Weights of a small transformer language model: MLP 768 SwiGLU, RMSNorm before each block.
Each number is 500 + 25 x the weight over its row's rms, rounded and kept within 0 to 999. Layers, rows and columns count from 0. Numbers have three digits each. The size before them is the row's rms in percent of the matrix's.

# layer 11 MLP gate, 768x192, rms 0.167, rows 387-458, columns 128-191
097:535491457500471515489519499506511479519532528492506446501510485502483448488538486488480490504472512524531484574549440469490511506500451490478511524507490455501500520516503462491488532515491507
096:473478523498509445531507515491543493476516432505478470455516486513537485501507486517475515502484499508467480525542504515436527531525504502516565452498561485471504468503482463479513537497499510
105:486479486466486513533519515519496531529499498563545485470502502494510494518512521507480514496525481495522497510495516517483504466523517492473502517483506507469539514504471508488487510487506514
102:521515488551504513468539514534516497502457524485467516494500461485501533482506475482464505483540513487471513436526481513488473484473485477470497546496516486492514529539518473473514447502484477
098:472520508486443526555516502479480474536495491472492512480490499486536498476546517510491524519480447503471521498490521538467509521473495476459455472500505481489502566487515528503507521495503484
100:499508476502553496492466474517471454511518504489502482493509487454492461494479488466477513521466489505485504459483480474468504514487546469554512527484518530519501451540542445474515483504504525
100:512528505544519497470529490514499500478514481498500494499468462520481522487517490498509486511495462524474532467527475496524544512488523461493543497459487437474497497543454494474484494498481478
105:521497498535493496487526505509474480538505493501495504476505485473518497533480511499497513465551491523512483523466497498502508504487487516496444522501515522505483470490542466539515424513482506
100:525482514524514528505544481524483482439476496434497509466513487521493506530494484497487470476507499526451547464508489477518470551504481495476473504518501512502490509481465543493503512534495524
097:501474532517468489475521450464533528503506501479507521506502514489495468518509480453520555511455480486501502458514527562503471497496496519489522510495485456488486525523496441478460508535465495
100:469484503507522509507510466488513532474501525509479514496499523463487466499509479482506469506489529506502519495503516497465452498508535485501471524532514561490477505472493505479553472528491536
099:538527477521492514500533494516515498527504553514506487478479475503461540547455498496528498507504488479483548483487467521526555515499497542509507511570479473566512502511527469520509492500500496
099:522515487517468529507531506557495485494470511551480498477533535483511502463516423529512479522527467518426518447489486502483509533510516441514512531480542528500516524492524478499472501514499537
094:523506465495508505501505489509502525482497483516511556475520476491516506528529525510545464492471529520520496519450476530458466477480486505504500513551528474478515537506517547443457501498456516
100:455490500484511505474471504509527522484501517414494543501473455488515549489473517482484543525507464511486504507497481490542471541454483493489520501501499522485524533511509472488473497499509489
100:497513445505515549504497479517490488526517493493465525485501495533514533537522493453463498497533482530510524496533507491511487518536491517498503546487523506529515455507516474548495486527507512
104:510474497504498464476496498509490456477502502512558523489469494497535474477541499476438528496482478517522552481504500496508498487494505474513538546541505524500510522510499532466479510469488473
103:489491469514467522500503480509504444510437500495465522490541547541512489521484467508496493497523501529522475493508517486522557525467534492492515490473522512468480485509540459500526482498481521
099:513479494483465509504527468476478485467485493497499507519466497540488519495506534485498497458501496489485484500529498454469523495455484507522487499491481490554521442487508504486501485466492481
100:528490484500459534472463475483517519479481511490508503486504491526474530536498455509522467487509488499523548508479513486478522531526493537479519512428519517443528478480444497487454486471490452
105:487462516498505584449508485474517494507494525465507445476484515501475450522517505534485450507467470494497488509513476480496505533491541509486499507519465470495468491552472492529505514516502503
097:509493486450502502532546485510501492453526513479544454497445491470489524489511466514521540496475519483490518511557507447512504471478555477518470534501494501489467456527517527505521498497471520
099:476509480485504501522505514550497507459498505509462521503477487482489488486500482467451509463497496483445516492526530513477487511534524490489523518557478543506432502529499530489474479523525493
095:442463487474440540510500480521500478512508519483522480480546492479478477514501488505474519464479439550497507511508485535505515503454492491486515520509490464553504517467457468475508474492499493
093:498517489478492548560474489501514469506504516479492498502494481523482519510507508531524494477505481543503465503537472530534506502459536555505476465534524470497475495466486499494447477514503483
097:517526514521493534469473485538555520497509493499493524459493459490495484532490519477510476495536515496474489467513489523485523509517491461532536495514513519453481510459513508483504503481499479
096:490486502479495504479483557479506509517505507486500577467482492517484491536483503485515476488510509512497500504468514480511526474494504522476494503456480454458477499486509447466521543483531487
104:481495536465537431519480519509538522520503531447535565461490536469533530505479468506487479491504454550466504506500453504467489479507477509508482440512510468513469461500472460520480515458509477
098:475510483437477584525514531513466494497517473470474460500530479465482497528531489476520521468497506514489473517504525512495495486517529494498476494473514518489496513500477504486501522483523468
097:460527476511505513517499509526506519531465473493475522516489505481523499511502552503516550527487528509480522578518502480496542514443507505504473480471482484486469527505538507493480526518502447
101:512500495486497507503507518534454462478524493503517515506488490505477471495490531519502529498496544529475440512514585458527511495492479526487491490523523510510522450550508506501476472549477490
106:454502478502518464494468492500532500466541492464475519466482489462461511474493525504494481472498543499446532499508517491507507495481535493528510526465538476481531500501499493497496508485462489
100:529523491504466508479533517496502487509497520494468532473493520518451466503438486508484498507514504517502490492508477502500479514507512481487516467433511505481526522477500444523499541505457538
105:512492514520558494483540510502513503485501485536523551485481492514500521516480520440519494489530465498515507512511522466522467469480496490510512496487505514483520498494537461503510495475520501
097:477498501495483454491513466493511531510510491510488493497508494528492523558493475480560510466505539466455501512526542514463471488493504497518515495488516493512546455495508499507500512520488519
094:522569491487500518456523499454504520497488467508511439482512539517493500492527516500560492484495500469468467520534482474494472444538513510492486485511534512488513534481511530472523521513539504
102:508473512520513453498496510484482516530500466515481492511501462510458485498479495520477485480517488512464452515487500485488527448503549494492530487506469537476463442562507518482502529536495519
096:456484496533429500507487502515539521496467486473505517481513480512515554533418510498506489455550491534519500491472480498512487461510513531492520480509477477501503487530494486466473486504453488
099:473484499474507560507449493504467508489492486484522518508563533468496472519511511498519462527513485532496506493458497474494464502502507515466503532513472499539485467535493523478503517479496479
100:502479509460518514487532471475502449538554489486510526461499501509449492521483544492480491552508518482502478500500496481499527508555508520529466509474497485440506503493518494534524495500529504
098:463487475504519529465531490484501478545560530448482515547471527505546437516478543508496521483485513467502492530507473480533539558478477500467527488494542545525482528532505491512476474491534473
109:535460528516506536506539504545473485515509480478487523496464503489520493478467479477475495491527551488556489522469523518496500511562444527523511488528489506549462496495543470519459503517524459
099:474502539432503481490528508516496531529517509520494492511512489496506449539459468505488507433518482507474520493527495491492483505503491499501484487479469490517523510526491477514494485538527506
103:511475496504508493457512508510477497482514484470499478507538522492495530469513538500495517506498493473473455470493520508484519532518452473514467514497519450493530491521492518504460465492528468
106:492511471518523477500514509524536498471494566467511506503530470470490536462487473489480481492508493476473521517490483517516546454553533439461508516534506484470481549536519512508501476539519468
102:474449504513492529491513523566497449522516539506478494475501508490494495496463461520529484515503492498506519497513461448454496473527512504516481557470475492491506502503502507494486485511483490
097:500481477509498504473484498484516474485541510493515469518487525476522520496505513498532545453471526532507484507488510497534493486525511552469486504450523494495487528501493515506533462456479515
104:463491459534472474502512475531522514490492500482479471464495515507493475525504528463475514535461533491504455521516528515495445465495536496473551477468540469510514486467465488503530486519464473
104:543526502465518523505503469484504500530508516464520494462545498472502472520496529492435499507493453522497479482438477467514508479529469488512485470490504487522491481496514509510496504497511504
099:482518485485514491459527517485515508450497501479489509513478503508503526527493499479519515522487474528516488489434458492512530485521508482515462499483525507505469452455516499535527507498533474
098:500520529498504465546525495511453491548494480495523482465482529487517538513514494492517482441482536497551488490511511457489515490520491490517511482471542496485522532481507521550538508485487526
099:531506476507512526438504468541540509505522484542493523533515504509475522460514477445491496534505488502482500560525510514494513530466483479471474489504516486459496490529505552534492497491536489
098:533522473525530520497525520522529539447508488511520503498496531521508508522501555512527510491514502526485494480512540470456531493531506505468494494461510459486465494504551464533491501508564474
094:487510542477482460504491492511515512524445495503470491485524455492518513519540508460495506491519527486531537531510478493510523441491509499465508456487511562488486444471524516500493500570474513
103:462480498537484502454520502494521462491477490453477485526491532471457501495523478525551463518503523486522480504524474505500529483488498519484510479521498489519498505510486542504529449464518475
097:505468518467486510537521506527514529489478493493459524532498499502528528500511468495487459524489508547499459513487471471475513516508476499467542446507497531517490466509500523514525559496475522
103:474540527515489495517502456514492550526520531486516496509494489534495504519530494473526431512521530510504468515496474497490488464518484446481515492515500448527500507528514520522510510493553494
101:470476506470498480523494469506525522524504526486527500485483512498526515465564403486519478480527478497469478517507450512447511505508537484455494504484510518469512513478497467481491438505483521
104:553495554491487519511529499485460491495510554502519520497502560515516500509500523474542505480528461505479548531494489487485515489454523459503491528478555525481520496499544481508489449548481485
097:548539532468511496485493502482495525542547503496498467456509517457526516521548505500427513501501537477515494493534522511528518492545509478512568481477512494476510531488520492462506488458470465
101:481484506473489513510557475497477492487504528539534500476474478551499478529491518525512495469545496474502486517486518455492493516473474547521511491495542521481510508518507513533489511527491484
097:511516510480520518530495496561532463518514507531506517455529507440487477486492499528471510515501494478493515493488534468526542441515460510525515521496511473491520550510480521518494532545491526
099:495508498490503511483534447488474531500480536532510499535492505465462482496520457515514525499484519544477485508491506467514504491481493532486483489483524516490522451510509477495431503525522500
103:507523469525535512493510506475489482528498473497534514462501491509477486529424500506489518500501500502505475493560537528537515491485491516462472486512491511505483468509458467488487508548515492
106:512517509504510513583524522493491519467486446484475494485528500492502517527492517488503539524553471449517486522536477467513487504511521522444502487511470503511470476503517528466487524511540500
101:479530529485519544502522481538492526472519531435526502529545506504496505499553506499471526517492548525483506526487525520494504458528506490498459469501472503512505491518479505497512485511505483
096:460477483509476466511513485470508492536537449540497479534487483484501494506513479448473492477491488561544494491484489442507505490506487516527446500507466513515512468518524519457494483498497494
103:478524509509512486479487511498543540502482478496480521481509512495491498536490466485494497508488536484519503475521553515493495472517498500517479475488488508487524472485446498484474510515487504
095:509454475503509488519472514516499488513531503550516544492487474502479519510497511485485487502485473545508526482477483506483529514523502513484506512477448572515525519475518482517502483458484525
097:559528524503549526521491488508494485506499476499530533506490507503493497515484466511499515490514495451507519515528468507484526459491474502538463540513510507531531504515494460496494497495522514
099:492507516461517483499499482529533504542544463499492458497488557497484538476520459494497550460447527531522527517505516507496502501544533491479521491458527489483481503503480484502485524527534503
101:475515466491471505528451475487502485512508512485522518509491546482467475508520542453484496486516517522507508511470469486476512474487476501473507500516522481496533485555488551497481514531524508
# layer 11 MLP up, 768x192, rms 0.172, rows 387-457, columns 128-191
101:464536520471495489500488498510477498521504526529510491502495483463516523491489490553485476488489506528497508471478539518513488487499556514538521448509503541522467491489528546488523445505528536
098:486497564455521520543520466500474481530471504487521459545460495528494484445506490515546506532507486505536482529456493504464491470479552518473479500497525502498494555510513500491509476494479470
100:481504488500519476502525496463527514518471485473482515516491551512440509494516502476488459497486506524491507440516509500513564476475456498506516539478477514529510506504446453503503450506507484
100:511516466513503484496512486470507481554528473524498530523488489493540481491534506471525497557515517489500500497526486447474479516503479494520497526531492482504480509557508558513516482487550483
094:509514516487493503530470453487541487504508480534490492499505437480532508499523465529512455492495540493503486531560534485527506493491519508515545499472477454527500457520482488508485517454498477
098:548532503501500481528506508490481498478525474503517490544448472515492483508498513507518459517524444501478473514487501466502486492501523539511497495547497468500522519497494491518528507529513450
102:515456503505441455490528499467502525492534443523468553475487491500486522487516508512482511492501509480508484459525495514518498500567495497495468523478490501498496508505486462477468506521466472
101:555498453486489516461508541503453511490511506527507481507507529463483477464531467501530528515532502512477478501514533518466490489520466466509524490492505499496486483543485525520503522484451483
100:517515459495515523537490460514518492486498477471486541485464480494493526497494503474485494497531482522495471533492505454493478522568466472504481557538437515456515487501511479455489447483500530
098:497502472497458503508508529457513481517523477443546496509478449506484525513530503516500470461479519491445510498521493532505522491467535466529485486477486490493464538499495496481517521489530489
107:504510512494451481528492488534503514497556456450523471462511468508485514508447485483492472503525466488497517511563513493520506492502532503539473484475481429492522504471524517447518515476502483
101:518497533483498501511491515520443484491518509503507529525481502486483497499478502477509507499482477516501548471487487484499488517502505496510497535492530513504472491504529496468497473495438463
095:517507454471519470493492501525523518501443462512530503485493491477483524487500504498478533521510426498498487534522501505476502494524513459530500527540497437484496502519502493478491497530459522
098:485504557511521461493486477491494507502497485516511481513494516456498533521440474496486480512532498547486551526476481526503501466429489504519514491512516515499507484551472491503538460534534484
108:484490524529534547516484495494488513512504477535547484487475520529500523467505493491467469518514487515465500534494508502504506519510486471480501487500468459479477531480455457549487501520517529
100:512489528514467500523491506500509464458473520512516515507482493545462534510514503502503458503486508482513493449455529518524471508511490514500494523482515514474486494484507487438466511485503532
104:534539504478492519513454490546509498448453519515516509507549451478474468487457508496530515491520439513455513493518504563519499518515467493493533474466516479512457452466498488489541513481497494
105:467495526505518532481519487503535477499461500483496456468449484514483478508489487456515495471522519515487498516560518494487460449513509484462541463528454517505489481528512546547472519505512456
099:480509524414465530529528523497461498492495469502489491474543486510499527524499485498497482460521478521437466470527515472465486544544493523560503502478498538501495543520542517501475479494471495
101:443510500514518481477510482470528489492517502501507504537441511546465491486512480516521517519529477485488531532505504531468500503503500487492516478495464524498491507547504492559499554501498521
096:506500517526472509473492533512462488482471472491462488510481508494524473500513483464480490468457475469541470529467477521510518489542496545514489484489515502519503507517533501461489504498480511
104:498503521496476488520516498553514531491512472523500529519547530498505561477499496473457492458454548450474515532485491541480438501503547502498546486461523470500481510478505490505532511498521452
098:489475475540478482534481536514460469470524508527509506471494504490547497480524475497494495491523496516491516448486507526492474525490520481485506487466515481512506513507536517451496510479477489
092:499540497493501501495521488480527516486512512523518510479482512502505534512532482491471472549511483446487511492470499487532547491490510539483472497494503463509499526447478519494492494473485510
100:486532523473503456472523524514478488517501532490483524536570516518514507478510503490502478505452491497460549504510488483482466500513459499490490493466499483481501489520530494501536545478522460
093:520484509482497475515477470464464473524475513504500490539496473467520488481507499464500533488505525524509494483555502494485459459482475528465541506463475493470508504462489502558496497484472501
096:499513531513532467493480533507471475461550477521502489500483520521496468491472513462462529547480479483520529498509490490482515483484524547538446490538478501510508502525493473526515494474502471
101:501482552526492506481523460461457495535491488520476507491485531480480467460490518486520466521529451477511493525476538539483483487499476534472489521486500535530495489523529471503514494511461484
104:516501447504523473555540510510481506486499540511499486542459529497507474506523502467487488482502459495506449466514536485524484423507515469465497506512503498503503476495486478544518482505518465
096:527506517497496490494494491455486490518510552487507549519526550500495488464515566553516510512498453519523503477496496505531503505457477484496487511518538492517445482512509488566461548538534497
101:504532493455473533519474520472498489430472496500495467499537518525504528518507499488494532497516478518472481505491495506495476489517491545502514486480492490474474483487494523503535461503508509
105:513507534497456458464443451573462548506488471518527523497486477506500504476514485467525460475499481492497508486518559520479522508496464538478470536477515486483496530500487482456510468514501515
101:527537485516553528469512544519467524521519520526539519493507481479491488557512482490493499530470550455533527452506491515518454510436547544449468535511510491445514457487511491538507493476494504
103:498452492444520520501486481483490462502507492478540512499474490458516518495490472520498475464536499491503454476510463505493457483487519495471519484529497486548482473448513489519497520455471498
093:507519525487472475547531461489497491513488522490531478518498502488505505510541565480529497530482501464477480516502489531510477511475468503466495509507502506499526478514521479494504517477523523
098:505510502440500540439508512499522484496466545476528529523507524514493479490470496519451519456497473496521507475502487531515479495519472503494497447513464492493521480497486551485508519522488507
098:480531482499494509479523475541533515523506532515539503472517476531529524511521465484504451498457525475483526447494503498480465494461496514505458471527502482495554528497505495544494484487544465
105:508450547553499493471489495514499521488500498503475550500485462461491487490510505525515504495484500534495490468509510519485461480449452476472538458526548467483456494511561464463464521500515515
096:502513523467467482482509523535475527497532508510512493517490491531493467479453512510479553506483533480491492510517518494511503511472507469522494544468511527512480497500511505483513550471509454
103:533485505479456489534489488460495496488446486452502455475523529487502465506508476508501517486502447508435470505523492489486474487500530498519442463466535477523541514533465496496496477507512493
099:510545477539505527463455510527505509493466493475476475473518523480490509551515524547479452468514499496518481477470513476513442506518516536487442470514541473533520496523500521499507524472524476
107:466532464480456513457508517502504474499518534490530477547509504510512537513492518471494456514488512520483470495512457477520484525474502477479503513489506469500526489511498509497459486501481483
094:471502519496478501449510522445464476485489515497485490524505504503547528520489483531499508490469500529498513519501525488510463522500486489490479525498534491499530508430445484531515457499476479
106:452506478460497506456521497550521512482543554541505546487480493481497544489517501502537474492470529488525479497478525502486489505462537512467500530478494487502451514529500496473533487473533485
096:542542501489518506520512522529525498511497532493478532514478498473500518543520468467448493539467519499468490480493508553496489501494524466457466507464467517540514539482476473463477529522553535
104:518495471477534490486479473497497520464512531503455493482508476498500488454526542489496520510493487525530524504552524509522513471520523506481511486488472501466515496506523530462491530488493460
103:537504562487493521460500469481524490516525492533506475474491496492490506478489504497521511565484507555516508508496503459491493533517484499493489514518487459495525542464507490501542478484528525
098:538466507560475512512504472516508482522483517505509519474499511465521522485496557557496529466510488494503518481531485531492512537548510454500509532488479522498487495515530504486497467483524505
094:513515488495513494495493534540526501460510518458525512495519534469483477458518463524498493455510501545529469508495496472486491471485497495494469494535543427469499517540519550490474483496548516
097:524521502519477447470530519489459466473508467437525543489498510506516544490489509516515509545514478483487498500528494541504531492477492533465501427519525485498523498537522540490468487480490471
099:510477559509501521535503534528499543482509493523528504501466472464494508498527482506497518494482542476460494506466522467547517482456534490470516516472513519501514458481496515534549479488486550
108:474523524495458489477483499514523524500510486449538511521468464516538520546493504473469461480483523463495524531509523491475467503491548532512515522485518445520481483479508508494544501518472480
101:543533469508513500504510496513478486527537497517518513542523519484494496528478526525446471491560509448524496478549441482484525502528475543520523515486516507472539539494525487468491495498477475
096:490512516497521484517516454459516530468492531509496504536506482524531501513504516486543498521510476549547521508483495523467516503473512493503466465520486475494530487565505478523524464490507519
097:493503520523482550528488541509538487513556487514486518530534518451513512523498508495512493529522496482476488506504488500455542501496501559493443496477551497496501532498486547553483510496503475
094:536503542531462443524504479470500539501473491493499492458484491497484483469500510472447456511560508519496494512441499513526505493500516460495494467517526537473502504479445495509496494512487499
096:512512495502478476511536516526475530497480532509486464523489503486517470508563533484496497503490520483512495522455463493544523459488512521467497507524483519531483519521492558556505508523510527
096:494511496474468464515473513484496500500506493508507556508533501528530476492505499494520538494507484487530510472505492496454512465524499508457470501521520443456553506524542496487517530452498537
105:501467549499463519533499510497520473493491508484564506462513516526544521516470516454567513488447556485513549469517507527537522476479491481453508522487533514461477493499537538502527486501493557
103:500507471464460483437489495483506479516527506468497495504506502470482508462538485519517484538477495481511461535519512468456477466485505488550517513468525518487433480506516498450483518537500529
104:510497537498524501503484479448496476458436483478510505499517520476497469480521530504482525480517545486488504528508509467529470463480507513473530489492469450535480508446510511528515495513465469
097:493473498546515541509529507461500503489465478532503487528496507502460510509457439525564511528522508503519498477506514498498510499552519521494525475508486485540487493532492494499525450408491454
099:514488451495549543469519485517494489491495462469528480513515465482493478458500491525479519508528505493462509456474475434533519513505515494488538522495478445489523482507514486516486520523503479
105:482498495505489475546487515453497484492497456509515515494519474512518493495477498521468484509518547480511479464511479493480492474501525432490515527510470482477510520529503550497502543502525518
101:521511495496501445476459505514465469537461522489504469490500489489573491485515495481456501503507465533503438490503537470477491502486489527532518484455526497463479534513508536525522502479497453
099:492495509460525493500490534498520484502496469486518510511470484508497499478508504488488488516491513464464478501518488449507501556551546508473547507471519505548433509525485488502488528506516527
097:506528472515452480490531517474499503464540492502509493478513530505491473529490542487453507524533549492541512498509507471529460490494497486509486495527492520501524520517539545462475479500534480
107:507482509502491488493457480497477511480456487505505514491476433511521499447495480478469497515485479481502503485464506494509522500511483458457506520458525475483514534464495504481509527476485492
098:516446551502488529490491469487526484450468481482521497511523477522470542535522503467488533523476476536506459513445499553501478501468494466511463507508514538479489491509500475528503501457419522
105:536474524502443484452549486494513507506479476549492476519489482480494487474502511550476543488491514471505478495521491541515510482506544476516520522504496488522517497514477514528465526534470490
096:488514518503483441519509496513528476515504487520519497501476544508512533463502517464508470512523494474486505485539486491499498494554526514482496494525467510470482503526524474513476430501508482
# layer 11 MLP down (transposed), 768x192, rms 0.151, rows 387-457, columns 128-191
095:470469514494509523504529487506465489494456483520518518475489486462524514486505489509534515519479462471517528499505480473499471510474516499497563498500497453511488484482500471527510489517521494
099:503487474513521565430518507500501521491518541505483507511470472504518485470486511506545535468515505483464498488537484532507504501542477515475491540534459526498518477494467531479484467499488479
100:474470474487526490485477491476491545523445505497487456489517463498491506514491514472524484477477572496454495497482486484523463513504510536470513510498477453545500525513517482537487436501532469
102:479494461467477489486461488480515532499512482501494486499460499494483503520516497484471501489514471491490482513500517489492456537511504450500486466504494519495501521450496522507544548541491496
093:542496534495475551464527485521460497498531484463500525511491529496455525507460478449537472495499475529487495483478499454471473490473467534508482481478517529495475500511543516520494491483528516
099:527491513522488469470502523532493536477458471513499472491493483527517525471449496512497472514510498523512438496518496503538431499476492512481509478500496516506520499493481469461522503477475506
103:513537491493502473487496516489482515515513483512504497463490503473511478503518492460519465502536488488471472521455536511495479521561461532496483504483505544478536463479490460452453499534495523
102:453497503548499507477459509538500523529523540476500473484480527494493509493494532519511514467573484486495482489533519487475500555547483482513506484504522493511504459517544506516496518523486466
091:498468496484540528468517494509476545436450515455449513489535508495481487488512512518541512494515500502466505523533510462521496472489519547508494449470481499486472457509484502512551504451487503
094:503502506494502483537484498499504482539468525486493496539505500483489494511493512501498541482504516511478471498464520516535489525474486500502557477531463528496498483527513469504516529498460496
097:530516512441473487494504503541524480506533473480517468506522538545503477505505517462498509518500486502523553532539464459485478509514510482451490485504498488495499490501490480501473521482487514
099:475490499513495469496480557506462487503491526535489504514537507530503469510483479488523503515458524484533483539488473461510473540424503531496475499522485491489494488525454498520523506500475473
093:484537473498519471460531451476508481525492503485481499473491471530487542506509536529510480490529471491494518481513495506484497472481493535476532483531488470477505499484483488474490472470504484
100:519523539517526514535457494470496493526511472509472545551498489481479512512497516515504506511482494486512469524493526408527510525472523538540537525499482503471551496507543520456521484520475490
110:500469492512560509463493498522479482531531459463498504537499535498520522469484498508476470491456480479451480552502452521478496515525487486501480535468460462527521523524493511539437502489504503
105:513445522478533496496482488483479506496427488518497507485536484529501508531491506481521497517515527511548490485524548494543513466465524537480468478529527496479505507501495528460499467503472492
105:514516472503505496513503489492511507542541539514482470510456498498486495483464482489468517468509497503503499481491489510522479493473476517547527533474499496486510458483484507530526531452504496
107:499476519467497517515494479494493523453521534513475513511530492544526486480521507455508501468466480502560494457515491498513437475496516510473509477474483526513524487565504508457478501544509474
099:479480493480506477472447465508528481514548532525502515522510503501487471496508464478502480463548492469515468499543492506504490546475543495490496495489493478521514502464488499461499498515482521
102:535460499505527494506501540498489502570505506460491487489465506499513548487488481499496507497532533488513512513485493551482511483482540499515446461479534556472527481461503561473530494488489540
099:488505428494483460529525495446512497507500501472501510498503486502539480503515469461436521515464553498526528538517495508498518457491508528543485484500509506519494514485543519482477489463486485
101:499482471486461488511506520525504457536444502554486483489509476501484454514497496481524487516535510526467503511508510517517465520473462541471511486525451502485497511500499433510479525554492494
098:491508498483512513520442492539480501528543525463507428526492481536499529465467542493549527519464521511517528537497472465469525547525526487481495504494531551496505499482509503517466480508468542
097:527524534512435493539491473500485477525510482497478481500502503465497506515568510501517499486477487515551513483502529469494469556483489484502501483503501453475499512438486476504568431501527540
094:519474459489491500497534448508506485496504484472498524515475496545507481493481451498488492496492483486464541515496475500505453498510534471486509484490430468513524478503452503522506521482486524
091:496453482513478482491520504466470478516498462531486466472540500526485497538499520521528529525506531508490507536533478472519505514514552448472468461507490517495443471515512458505546490492504490
099:492496497471520509519499503500484498472477515522506461514496501467527564520522520534465498482479541519455454542543467528481464508493477502531490502505470495513503478536498559517495478497506488
102:519523478494516500504481504510528486494530511530490454517527518508505492470514480535515519493511451463488565489519450506461473521482515506541522506545489545463470494567512487498476479505515499
101:499517471504471462494457505495521507497493501510478500530497483552498460510493483465443471525483478461566525482491504492448511466526574500486499509494467512510543467470547537510472489493482478
101:500478510467475496564493519500499468462501526497490499472534510539531511494500489502505445482467444520493486476482491517458515502446499519495544473457495479516496499502498466514498462518502462
103:475510546491518522509476410507494509491478509467484505502479454521467534475517486475497496519485471515461458504533529492500460521521521536488490517463492510483512479508483539497485517495485493
104:483498462464437413439480507509516532517471473477542524463513472513545471504483516456489524488541518498487484454508508497461488497480509517459502509491481534498473492493483494466511523509497516
104:543480481496514500491491485526488508512512511511485525519526487508421511486508491500503485453477455474541550492483492508469503452529487480510494542497487467475518444481469508520540469472535502
107:497492495505510533518505459527543487501467517469525499501558478529525510494476480511516512505548499446515462489471469498510492509504466537512503479528494475531455488521450497503499495473493524
093:489489438489483559498523482478498464491561493506482482484528475479487481496490479499500517497560501520477481521547502449454462525495509504507482477496485534560531531431532492461491503557513496
098:502531457475509548502518505559520481438511520467529520459499510484532520483489451500500527509522550479508536489485494549491513494517539529498475504508529447468478524497480507503497484421485515
096:531523517554487516491524530520498488541495528482459531497481463508480490529467527518471505494508520486480472498550535493526529514532526503495533509471496540495496514486468504459488511570499491
105:531507535517506479495485515477547458475502538544500473560492494468497534524523474479542487448479498497471505455506519500500478505487466501530530480548490463522481473513483523486432497481530491
094:525509494490512494541471499482488498494487508539458511470464489487551499501492461490509507471484487455510515490505459485471476495494507548520587500541478511465480489516527509499493498532511511
104:496526429509481500480462532506457514528475492519496547499481492481556528506542497489526473499478482480498477533541499509498500514530505532508474534516511463509479509520500487486534512494491467
106:493501522509506495493478470499480493542455466469489496499511496475509492498514493498530532466473480465504508492499503504557502521548472511470504474501517431533502502526514492540535554511531469
096:513521541525496489459491509542476486499526460523491551477508517466462541523522501478468501521462471493497491497504460495474502504494497477463474480481526469484549471500524522495468511526476502
095:522495533530483511456511548525542526516500489486553517496476467486527508526527547495482455485467473475435517521496488532514498489511463491511466465469470506496512510472477492482535543527491488
102:459505513485479500491503493495519460481474516478532464473494511462531457481457488492508491484527505474473476527481455540464500497488532487496510505522460494466481553508513497456493515503462527
101:511451513499517536483479493489512489506517461495476544517526503445479492492474499511494528522515494519507470489540514492525527527515495517493534554516506493505519485474492501493499488517475455
103:505514505546509534529476493509470531547480514490495495508477477523531482490448542470534481516493498529477498512506484458546534508468476512477530519514477547513446546507539578481528491495484508
097:469537515459451505476491460552488493510462511465498450482501491468494520503523562485528523506495514502473509517482507508474507492486523465507500516537530500479498471494515488518511490514536510
101:494503548508497530503503482551517512494511567484469480497494528507493531486535499463488472509496503516510485502490526505524519502490523516480537505497501531493484516503474550500431484495554568
099:503471504510503552517501521496485521499525522551527489490516499463481528525521531485514496486569497536476486458522470508488540503472509517513473495516529490488508528470509465482486495472487542
104:541483472453498490503485548447508456487504496464503491507502503484479518470468433483517512526517505496493477552502468545502473501515504470529513479522490472474497499475509503478509472504537528
099:519478504488487530470512474518523554474484494528472483470519471479436509482478535542496482484526476510509487502502482462516515472525463417502518479527457532517519490501496465490501532491463489
099:506513494502494477476515536500536501505498546458494503551510535517527513513469505499501530510502499489491470503455477510510480517517472524478513523510525490505474510476500489514484511483451509
099:500465504556462505522510505489479476492476511498497544523506481483478540523521529559513550504495506480510514487482467461488526445500504495472502504465527501494493495462511486501482496527523516
097:492506428494474489515452488462481508473540492512519520471495474520486463502490504509498547473490440481468486498521480535487471494535460476534500513492501488493509519478462489543490515524540505
100:484480523528502488497489469470483520516439497518504491515517513495444455525493465519428545511503516514534543493505500503503476528484524502492519475528528499507494536483509502488513536492468478
094:480509484503484471463508520524502496495526500531527541509514544506524454502488491508511516472512514530510537531553460471530472482543531465498469510490490504520539535526539530499505498485492496
097:509507468530499535490500471536498484505484452473477511497485494502496481531447523501512530518462492509517493501520546495520502517494511494511453480435482506506461483474477474509507505482483473
099:483544498502498459474450499494524528477481519524486479508464507460483507482510488491469512499458518498489540478525495469494501516488540477490502503511479505500511534466489521490472509531522484
099:507504512472466534502530472521483476483495492498505490556509552475490522497532513512516461493499468460533522485530475477466471475492471499521497523486504492481480456505490500528499477455488528
103:452488551524505533499539505505488516509463441520511489475473520495476515507492520480530482558540547527517500462476489463553477539494512478480454501534483479510466506507481520522506501473498491
103:511501550518538472519474419514490518503467553485527468462527449496523469449442469514478534500511508496510509481494517478529459484499477498469498496513518472493516532547516492485539524566504480
097:505495462461498469479481464538513528496474478487544475441536484504507501503507565530466503470475504478435513498532468513505503456464500467523488521489538502494542501493510541494521548477515499
102:471528476496533531521534552490522515504476525489511506509527463526459530465501522503495493490524478452465487503523495553547514491513463471490475508522490530511446532535499512501505489514457476
099:513521472502472491469486488487522539483510507503491521490478473518495468515523532531499488477504525479450476520475494524504488500481498556503520505520476465482512542521564523508485469506482485
098:486548498463536490537493481497498489507489501511510447521491517494526479507525450480484496471460500462499509481501494483522544538478479501538504527467526531493491539509531560494440505546491483
101:520489499463491505511463534482540469530499546535455469504454500519509524443504492504507450490524469446522520485477471529539499506500479491511523464480496512489510508495501452508471487487505480
083:494543496510478508484514542459513475529488481469482497499500515522548465510500540526452479473522494463493518525463539483500472477539499506475566478484445555528529465525491507523510526535492486
109:498525506456495493504512469477519521545470484498505528481507474492468521499483491501502477508491460484485498509561473483481512482517525516503502536454490505516506486504543496491450518520469488
100:500476531514524572494452506522504446528496503529510467535509512498502479497499479548499534456505438495496512482487502483506514459494475475470498497510440510509507490497469494499466507491474505
107:490525517537421506438516509520504516546520548515524495475477485487516470540481555546508512496485534528507519518561496494496504510515470494482466527483493483516520459508521501459539498478502497
094:528510491487498550496512468501508538496488510515511499502517445549491450472507517533537498540499492503490452491540506460504496533487519466533548533506491488515487500528504493476492456458462479